config = dict(
    n_layer=12,
    d_model=192,
    n_head=9,
    n_kv_head=9,
    head_dim=32,
    d_mlp=384,
    vocab_size=512,
    activation='tanh_gelu',
    norm='layernorm',
    norm_place='pre',
    norm_eps=1e-05,
    positions='rope',
    rope_base=10000.0,
    rope_fraction=1.0,
    qk_norm=False,
    attn_scale=0.177,
    bias='all',
    tie_embeddings=False,
    parallel_block=True,
    init='normal',
    init_std_qkv=0.0361,
    init_std_o=0.0,
    init_std_up=0.0361,
    init_std_down=0.0,
    optimizer='adamw',
    lr=0.00203,
    lr_mult_qkv=0.7,
    lr_mult_up=0.608,
    beta1=0.9,
    beta2=0.99,
    lr_head=0.00744,
    grad_clip=0.5,
    warmup_steps=280,
    schedule='wsd',
    decay_fraction=1.0,
    decay_shape='exp',
    final_lr_fraction=0.1,
    batch_tokens=32768,
    seq_len=512,
    doc_mask=False,
    train_tokens=140900000,
    steps=4300,
    dataset='wikipedia_en',
)
Each number is 200 + 20 x the weight over the matrix's rms, rounded and kept within 0 to 999. Layers, rows and columns count from 0.

# down: layer 4 MLP down (transposed), 384x192, rms 0.0297, rows 163-187, columns 64-127
# up: layer 4 MLP up, 384x192, rms 0.0469, rows 164-187, columns 64-127
down163,173,195,181,212,216,220,191,220,222,174,191,196,211,145,211,167,183,221,231,199,168,203,183,199,183,201,222,241,170,183,225,205,221,203,182,197,189,225,185,210,212,190,196,230,211,197,238,195,216,209,161,206,210,209,229,197,202,192,211,189,199,212,191,219
up164,213,225,233,207,222,201,216,189,192,212,176,203,168,229,196,186,216,198,170,189,196,224,166,184,202,188,171,187,171,203,208,200,191,224,213,193,189,193,186,197,240,214,188,186,193,196,222,195,203,206,217,189,198,210,197,189,211,185,248,234,196,194,207,211
down164,183,207,198,212,192,236,205,224,222,168,202,219,157,186,203,176,193,201,196,216,209,162,184,190,183,205,198,192,178,135,216,173,220,186,209,181,194,205,176,191,169,177,187,183,201,195,211,180,192,210,218,180,207,216,203,211,209,193,167,173,220,227,198,197
up165,221,217,149,196,204,178,215,214,222,188,212,197,190,188,177,210,210,155,191,204,197,204,197,171,190,227,211,207,191,213,240,232,188,208,180,204,190,222,242,206,185,191,210,192,206,203,221,173,204,180,215,167,173,175,181,214,186,199,196,222,196,174,133,202
down165,217,217,195,148,199,190,164,204,186,198,224,202,186,184,187,220,181,184,208,237,210,208,205,192,173,232,184,194,216,187,219,208,185,202,205,208,199,214,205,201,199,212,225,188,189,186,211,192,161,191,195,166,166,217,199,196,228,163,187,227,227,129,224,218
up166,180,189,194,216,199,159,185,183,185,240,187,219,213,198,201,193,200,185,209,201,203,233,223,226,191,236,187,225,229,192,194,186,202,181,182,196,190,218,203,207,214,215,196,174,228,198,231,238,207,141,213,206,212,204,195,235,222,159,214,204,180,153,203,200
down166,197,208,221,227,192,188,206,188,191,224,181,213,205,230,183,203,219,202,196,203,196,171,209,168,198,218,224,195,215,244,196,220,176,176,195,160,235,189,191,205,193,183,187,189,170,177,220,213,181,222,233,201,166,209,213,180,201,234,192,190,178,190,176,221
up167,245,214,216,232,208,171,222,206,211,209,184,171,216,164,207,196,181,178,179,201,167,185,226,194,236,162,181,220,202,196,225,186,221,229,194,172,200,214,184,183,178,200,227,197,231,210,171,203,228,164,202,205,176,182,206,203,186,194,188,216,225,197,207,198
down167,219,200,210,198,189,176,180,202,209,183,230,232,209,211,232,172,179,209,185,222,187,188,172,163,205,193,239,206,221,195,183,184,220,148,216,183,227,206,189,202,220,186,209,184,195,213,182,214,209,219,198,208,195,189,189,216,172,194,197,176,174,204,206,180
up168,236,177,216,174,185,194,203,196,208,198,217,188,217,187,146,233,235,186,234,221,168,220,197,188,196,187,235,239,200,221,164,213,200,181,224,213,193,215,214,197,184,199,190,186,214,175,180,222,213,167,193,178,134,205,218,212,248,195,242,178,213,211,206,229
down168,172,178,200,201,191,179,188,203,233,171,180,221,194,216,194,189,212,200,214,191,146,223,221,207,205,189,167,198,196,209,202,214,158,200,206,165,235,207,194,216,248,188,206,193,219,202,195,201,208,225,206,197,145,183,233,156,205,177,193,204,187,192,202,192
up169,219,202,188,234,202,182,181,149,171,193,205,221,228,176,158,232,207,177,197,184,196,187,212,203,219,185,211,224,177,251,188,196,200,211,240,194,184,175,191,219,211,199,194,212,215,215,170,197,202,193,207,183,222,230,195,174,223,229,226,177,178,180,181,234
down169,180,126,235,218,204,207,206,176,232,205,222,168,147,216,227,209,183,180,196,148,159,214,232,209,186,208,190,199,233,175,154,172,206,197,203,229,207,198,195,220,218,188,227,175,212,202,182,200,227,233,185,170,217,206,236,226,194,161,212,175,188,203,210,217
up170,221,195,207,198,208,192,258,176,209,203,195,227,184,224,215,217,211,209,176,172,196,170,150,192,205,211,229,204,205,238,193,195,190,199,202,226,228,193,178,223,209,262,196,196,235,179,203,206,224,207,197,229,247,192,176,220,184,219,219,193,172,195,179,206
down170,241,188,212,238,212,188,233,202,201,225,194,186,220,206,231,186,198,179,186,202,203,225,190,170,214,216,189,186,207,243,189,219,196,215,194,197,157,184,209,191,198,229,235,175,196,211,157,194,191,180,227,235,247,220,215,235,186,209,191,203,173,185,206,204
up171,224,221,172,218,196,186,212,215,175,212,186,168,202,181,164,193,222,180,150,224,195,194,192,208,196,225,199,160,227,199,227,187,167,218,217,173,218,210,255,218,187,205,186,179,236,186,141,222,190,180,229,216,188,208,161,189,211,212,203,174,199,154,199,207
down171,205,207,163,197,216,191,204,213,195,204,184,184,209,182,162,198,212,180,177,215,180,175,222,182,167,262,196,225,196,208,206,195,210,175,236,154,211,212,202,145,200,192,199,207,186,243,176,224,188,207,197,184,182,235,179,211,223,217,231,215,175,196,183,207
up172,228,206,207,187,208,184,200,186,232,177,179,213,191,188,174,198,200,191,178,201,205,237,224,174,194,198,198,221,179,191,189,190,208,215,195,185,197,176,181,175,212,189,159,228,228,168,185,211,222,180,204,201,214,146,225,193,231,221,225,209,247,177,191,201
down172,191,194,189,231,193,180,209,220,212,235,191,184,189,196,201,214,196,202,190,175,181,191,199,198,194,215,199,216,216,227,218,197,204,239,202,212,215,206,190,179,206,197,213,209,218,195,167,199,170,195,211,216,192,217,190,203,211,191,193,212,178,225,217,193
up173,213,210,210,181,233,201,218,193,201,195,230,226,194,198,201,186,231,189,196,187,213,188,188,194,259,172,183,177,171,211,219,190,195,187,237,203,172,207,218,199,194,191,192,168,200,155,205,216,235,171,243,186,203,195,173,202,210,181,197,191,202,187,161,175
down173,205,208,136,189,207,154,191,174,219,211,197,213,186,204,226,185,187,218,223,211,243,177,202,199,177,206,196,165,212,193,171,173,170,196,210,178,193,217,182,183,198,196,202,182,152,204,204,166,192,198,190,193,210,260,189,183,193,209,193,201,193,200,220,231
up174,214,228,167,189,208,212,196,214,195,194,213,208,204,172,211,195,206,186,199,190,204,214,227,185,220,222,200,146,199,191,208,177,194,213,165,215,188,211,204,229,210,199,227,202,221,217,240,209,203,192,208,201,203,218,173,198,218,217,217,201,210,207,240,232
down174,163,192,215,202,162,213,205,200,196,212,218,211,193,171,199,195,210,235,221,172,218,232,189,205,177,200,245,197,207,177,209,196,193,222,205,173,187,187,214,212,201,186,184,234,194,199,189,197,191,219,199,229,180,183,203,196,168,196,167,200,194,214,189,207
up175,223,197,220,217,214,240,214,194,199,186,181,203,219,200,223,223,185,209,204,237,167,219,253,217,221,225,202,235,203,217,207,214,213,162,224,192,183,192,185,211,192,210,173,213,188,189,173,204,175,193,195,198,193,196,235,234,190,189,197,219,203,195,215,229
down175,207,189,178,203,196,190,200,179,176,241,213,211,214,219,186,196,197,210,215,206,154,205,178,217,196,189,222,199,185,193,182,203,230,210,196,207,226,212,181,185,211,186,166,217,183,213,199,196,189,204,196,178,202,204,213,198,192,184,212,194,177,175,228,198
up176,202,193,179,206,177,182,180,228,228,209,175,227,207,214,199,184,203,211,225,218,199,211,206,215,219,195,175,181,221,181,199,172,210,237,225,231,180,180,180,206,204,238,229,198,211,267,168,209,207,223,216,195,171,207,169,236,198,222,189,215,227,205,156,193
down176,213,214,219,180,173,201,213,188,217,189,199,196,210,172,219,206,174,209,181,218,224,214,210,222,223,199,194,177,219,230,197,243,192,219,217,192,194,188,208,204,178,202,201,211,195,172,250,172,183,182,188,195,221,164,198,214,193,197,196,210,205,169,209,167
up177,217,190,195,208,201,231,237,193,229,207,177,226,190,234,230,185,181,188,211,212,154,190,207,193,224,188,200,220,190,235,194,157,193,192,231,185,167,188,150,156,197,184,192,192,197,187,212,197,170,204,216,209,212,213,199,165,190,206,217,199,235,180,213,222
down177,187,212,171,210,193,202,189,191,188,185,198,238,170,218,208,196,188,177,189,204,213,229,242,211,181,242,205,214,220,203,190,215,210,182,179,201,180,170,174,202,202,203,205,180,207,206,199,223,215,209,176,209,175,257,202,187,210,206,168,211,160,195,203,236
up178,255,197,192,202,171,204,208,212,217,218,186,210,175,221,173,206,205,223,210,172,179,177,227,206,205,200,219,211,218,223,207,216,191,195,216,214,206,209,181,221,184,235,221,210,195,183,197,235,185,209,239,180,216,174,214,178,195,171,207,178,207,189,170,168
down178,186,188,211,203,187,216,213,193,201,212,209,165,220,164,218,171,200,223,173,196,214,228,182,181,192,197,200,150,231,196,195,188,205,229,197,219,226,192,217,192,211,163,169,207,193,222,194,188,206,171,225,213,230,204,223,206,159,196,169,195,171,190,232,228
up179,205,192,201,184,241,249,230,214,191,197,171,199,185,193,234,230,215,205,215,202,182,214,203,188,212,226,193,186,196,185,188,201,245,211,242,163,192,183,170,191,210,264,189,177,204,213,198,169,211,216,218,218,181,208,195,200,241,192,230,192,210,171,176,229
down179,192,188,221,199,173,224,188,227,208,170,151,266,147,175,173,218,211,164,198,184,216,201,204,211,178,197,167,193,200,162,180,204,178,209,194,217,188,229,200,205,200,181,204,194,224,201,231,220,211,190,220,199,198,212,170,174,226,206,202,169,202,219,219,217
up180,241,180,205,240,229,221,203,208,202,225,201,201,186,200,195,200,214,225,201,181,221,176,207,186,198,209,220,186,182,178,221,218,187,228,191,183,189,208,207,223,207,188,184,191,234,178,223,211,192,227,217,201,203,216,199,226,177,188,186,184,235,191,172,180
down180,206,169,196,211,179,210,204,191,226,220,174,194,235,177,210,160,208,198,192,217,186,211,171,197,169,166,183,170,216,189,165,217,213,219,190,189,204,187,216,175,189,174,189,192,165,219,203,176,233,198,192,199,193,199,202,189,212,176,206,203,174,198,217,201
up181,188,185,200,183,197,221,201,204,199,213,193,197,192,224,212,201,214,181,166,203,173,232,187,171,207,220,240,211,213,175,190,197,183,199,181,218,230,197,170,209,203,232,177,188,235,202,208,222,191,204,189,245,210,137,227,191,190,187,212,197,214,181,169,206
down181,159,221,222,214,182,176,188,176,178,214,232,198,204,168,189,199,183,187,205,238,209,157,207,205,214,213,212,207,199,201,191,190,234,203,199,156,197,220,202,180,201,197,203,183,172,200,170,196,209,173,216,198,211,219,157,210,189,209,163,219,175,212,208,185
up182,213,195,183,195,190,176,218,193,168,200,199,179,210,218,185,224,182,188,216,193,166,216,205,212,170,195,175,170,207,199,207,229,222,211,190,220,166,231,215,202,178,177,192,195,239,218,209,220,167,194,221,217,198,210,175,199,215,162,198,227,197,192,184,191
down182,206,205,194,243,182,246,215,185,222,175,227,197,210,209,214,197,220,188,214,196,184,182,200,198,172,146,218,218,184,222,215,201,190,194,171,198,178,182,196,213,233,217,214,182,205,168,206,204,214,194,199,201,175,192,215,200,189,220,219,194,207,206,223,153
up183,204,225,194,239,199,218,208,202,185,212,193,214,184,222,220,217,188,233,189,185,166,165,214,208,168,198,174,205,191,218,245,183,151,163,210,178,211,219,212,231,189,202,213,180,192,194,200,179,209,206,202,233,213,194,197,200,176,193,186,192,228,174,172,222
down183,184,233,223,205,218,215,194,184,209,183,190,220,205,165,204,155,199,254,230,203,171,234,191,231,203,200,184,176,205,205,234,234,211,162,212,182,180,172,201,179,202,186,203,210,217,211,154,196,221,186,207,193,159,213,186,169,185,237,220,185,187,237,222,203
up184,232,201,175,205,191,178,192,220,161,193,195,252,226,225,223,223,246,158,229,181,179,204,213,208,220,215,209,186,195,225,181,226,228,211,190,183,198,190,245,202,202,242,227,193,198,211,237,221,183,205,268,215,245,205,201,187,195,189,179,184,217,218,172,223
down184,219,209,167,197,196,209,238,220,182,191,180,239,198,213,193,207,211,190,203,224,162,190,184,211,211,180,164,221,152,162,250,193,206,199,171,186,190,218,198,196,190,183,194,193,194,233,202,177,212,174,226,220,175,219,203,205,149,191,202,216,228,233,206,202
up185,214,181,186,213,228,234,213,188,182,165,200,189,181,218,212,222,227,241,250,164,212,172,188,150,223,192,213,188,217,213,172,204,182,166,188,205,209,199,178,198,226,243,212,200,213,202,273,198,186,208,185,186,226,125,208,207,221,211,239,180,222,202,187,230
down185,224,159,208,181,176,212,198,192,208,228,204,196,174,193,191,193,212,217,239,214,230,227,225,222,204,205,214,159,197,207,166,207,199,203,181,224,173,179,173,194,216,200,203,187,185,200,182,204,226,214,172,199,177,227,214,193,164,208,206,246,199,195,215,191
up186,201,237,208,194,209,174,168,175,198,187,205,168,212,181,234,202,197,229,172,249,191,199,190,192,200,207,202,237,153,208,221,222,220,167,234,190,198,205,233,169,225,246,250,208,199,206,219,217,226,197,235,241,207,224,227,229,217,178,256,202,213,196,213,172
down186,201,200,201,214,210,172,186,207,202,221,244,175,197,197,213,198,188,215,227,186,160,210,226,218,190,194,221,205,180,196,186,183,207,205,175,209,256,159,213,194,202,208,207,202,193,183,193,200,219,217,192,198,195,228,189,210,155,214,193,193,184,202,168,157
up187,206,228,197,231,180,172,187,189,185,193,214,205,231,208,212,214,234,187,216,203,213,226,217,157,199,218,193,218,214,207,189,199,193,194,174,194,194,192,180,198,191,217,198,188,217,214,228,236,189,176,225,165,162,201,217,200,204,223,213,200,188,191,207,165
down187,181,256,227,186,187,209,220,200,227,201,221,160,194,191,236,207,194,196,193,196,200,208,197,224,203,172,214,194,222,202,218,199,242,203,204,160,176,183,218,179,200,181,206,204,197,205,188,225,191,199,173,198,159,171,183,192,195,212,195,172,222,195,184,171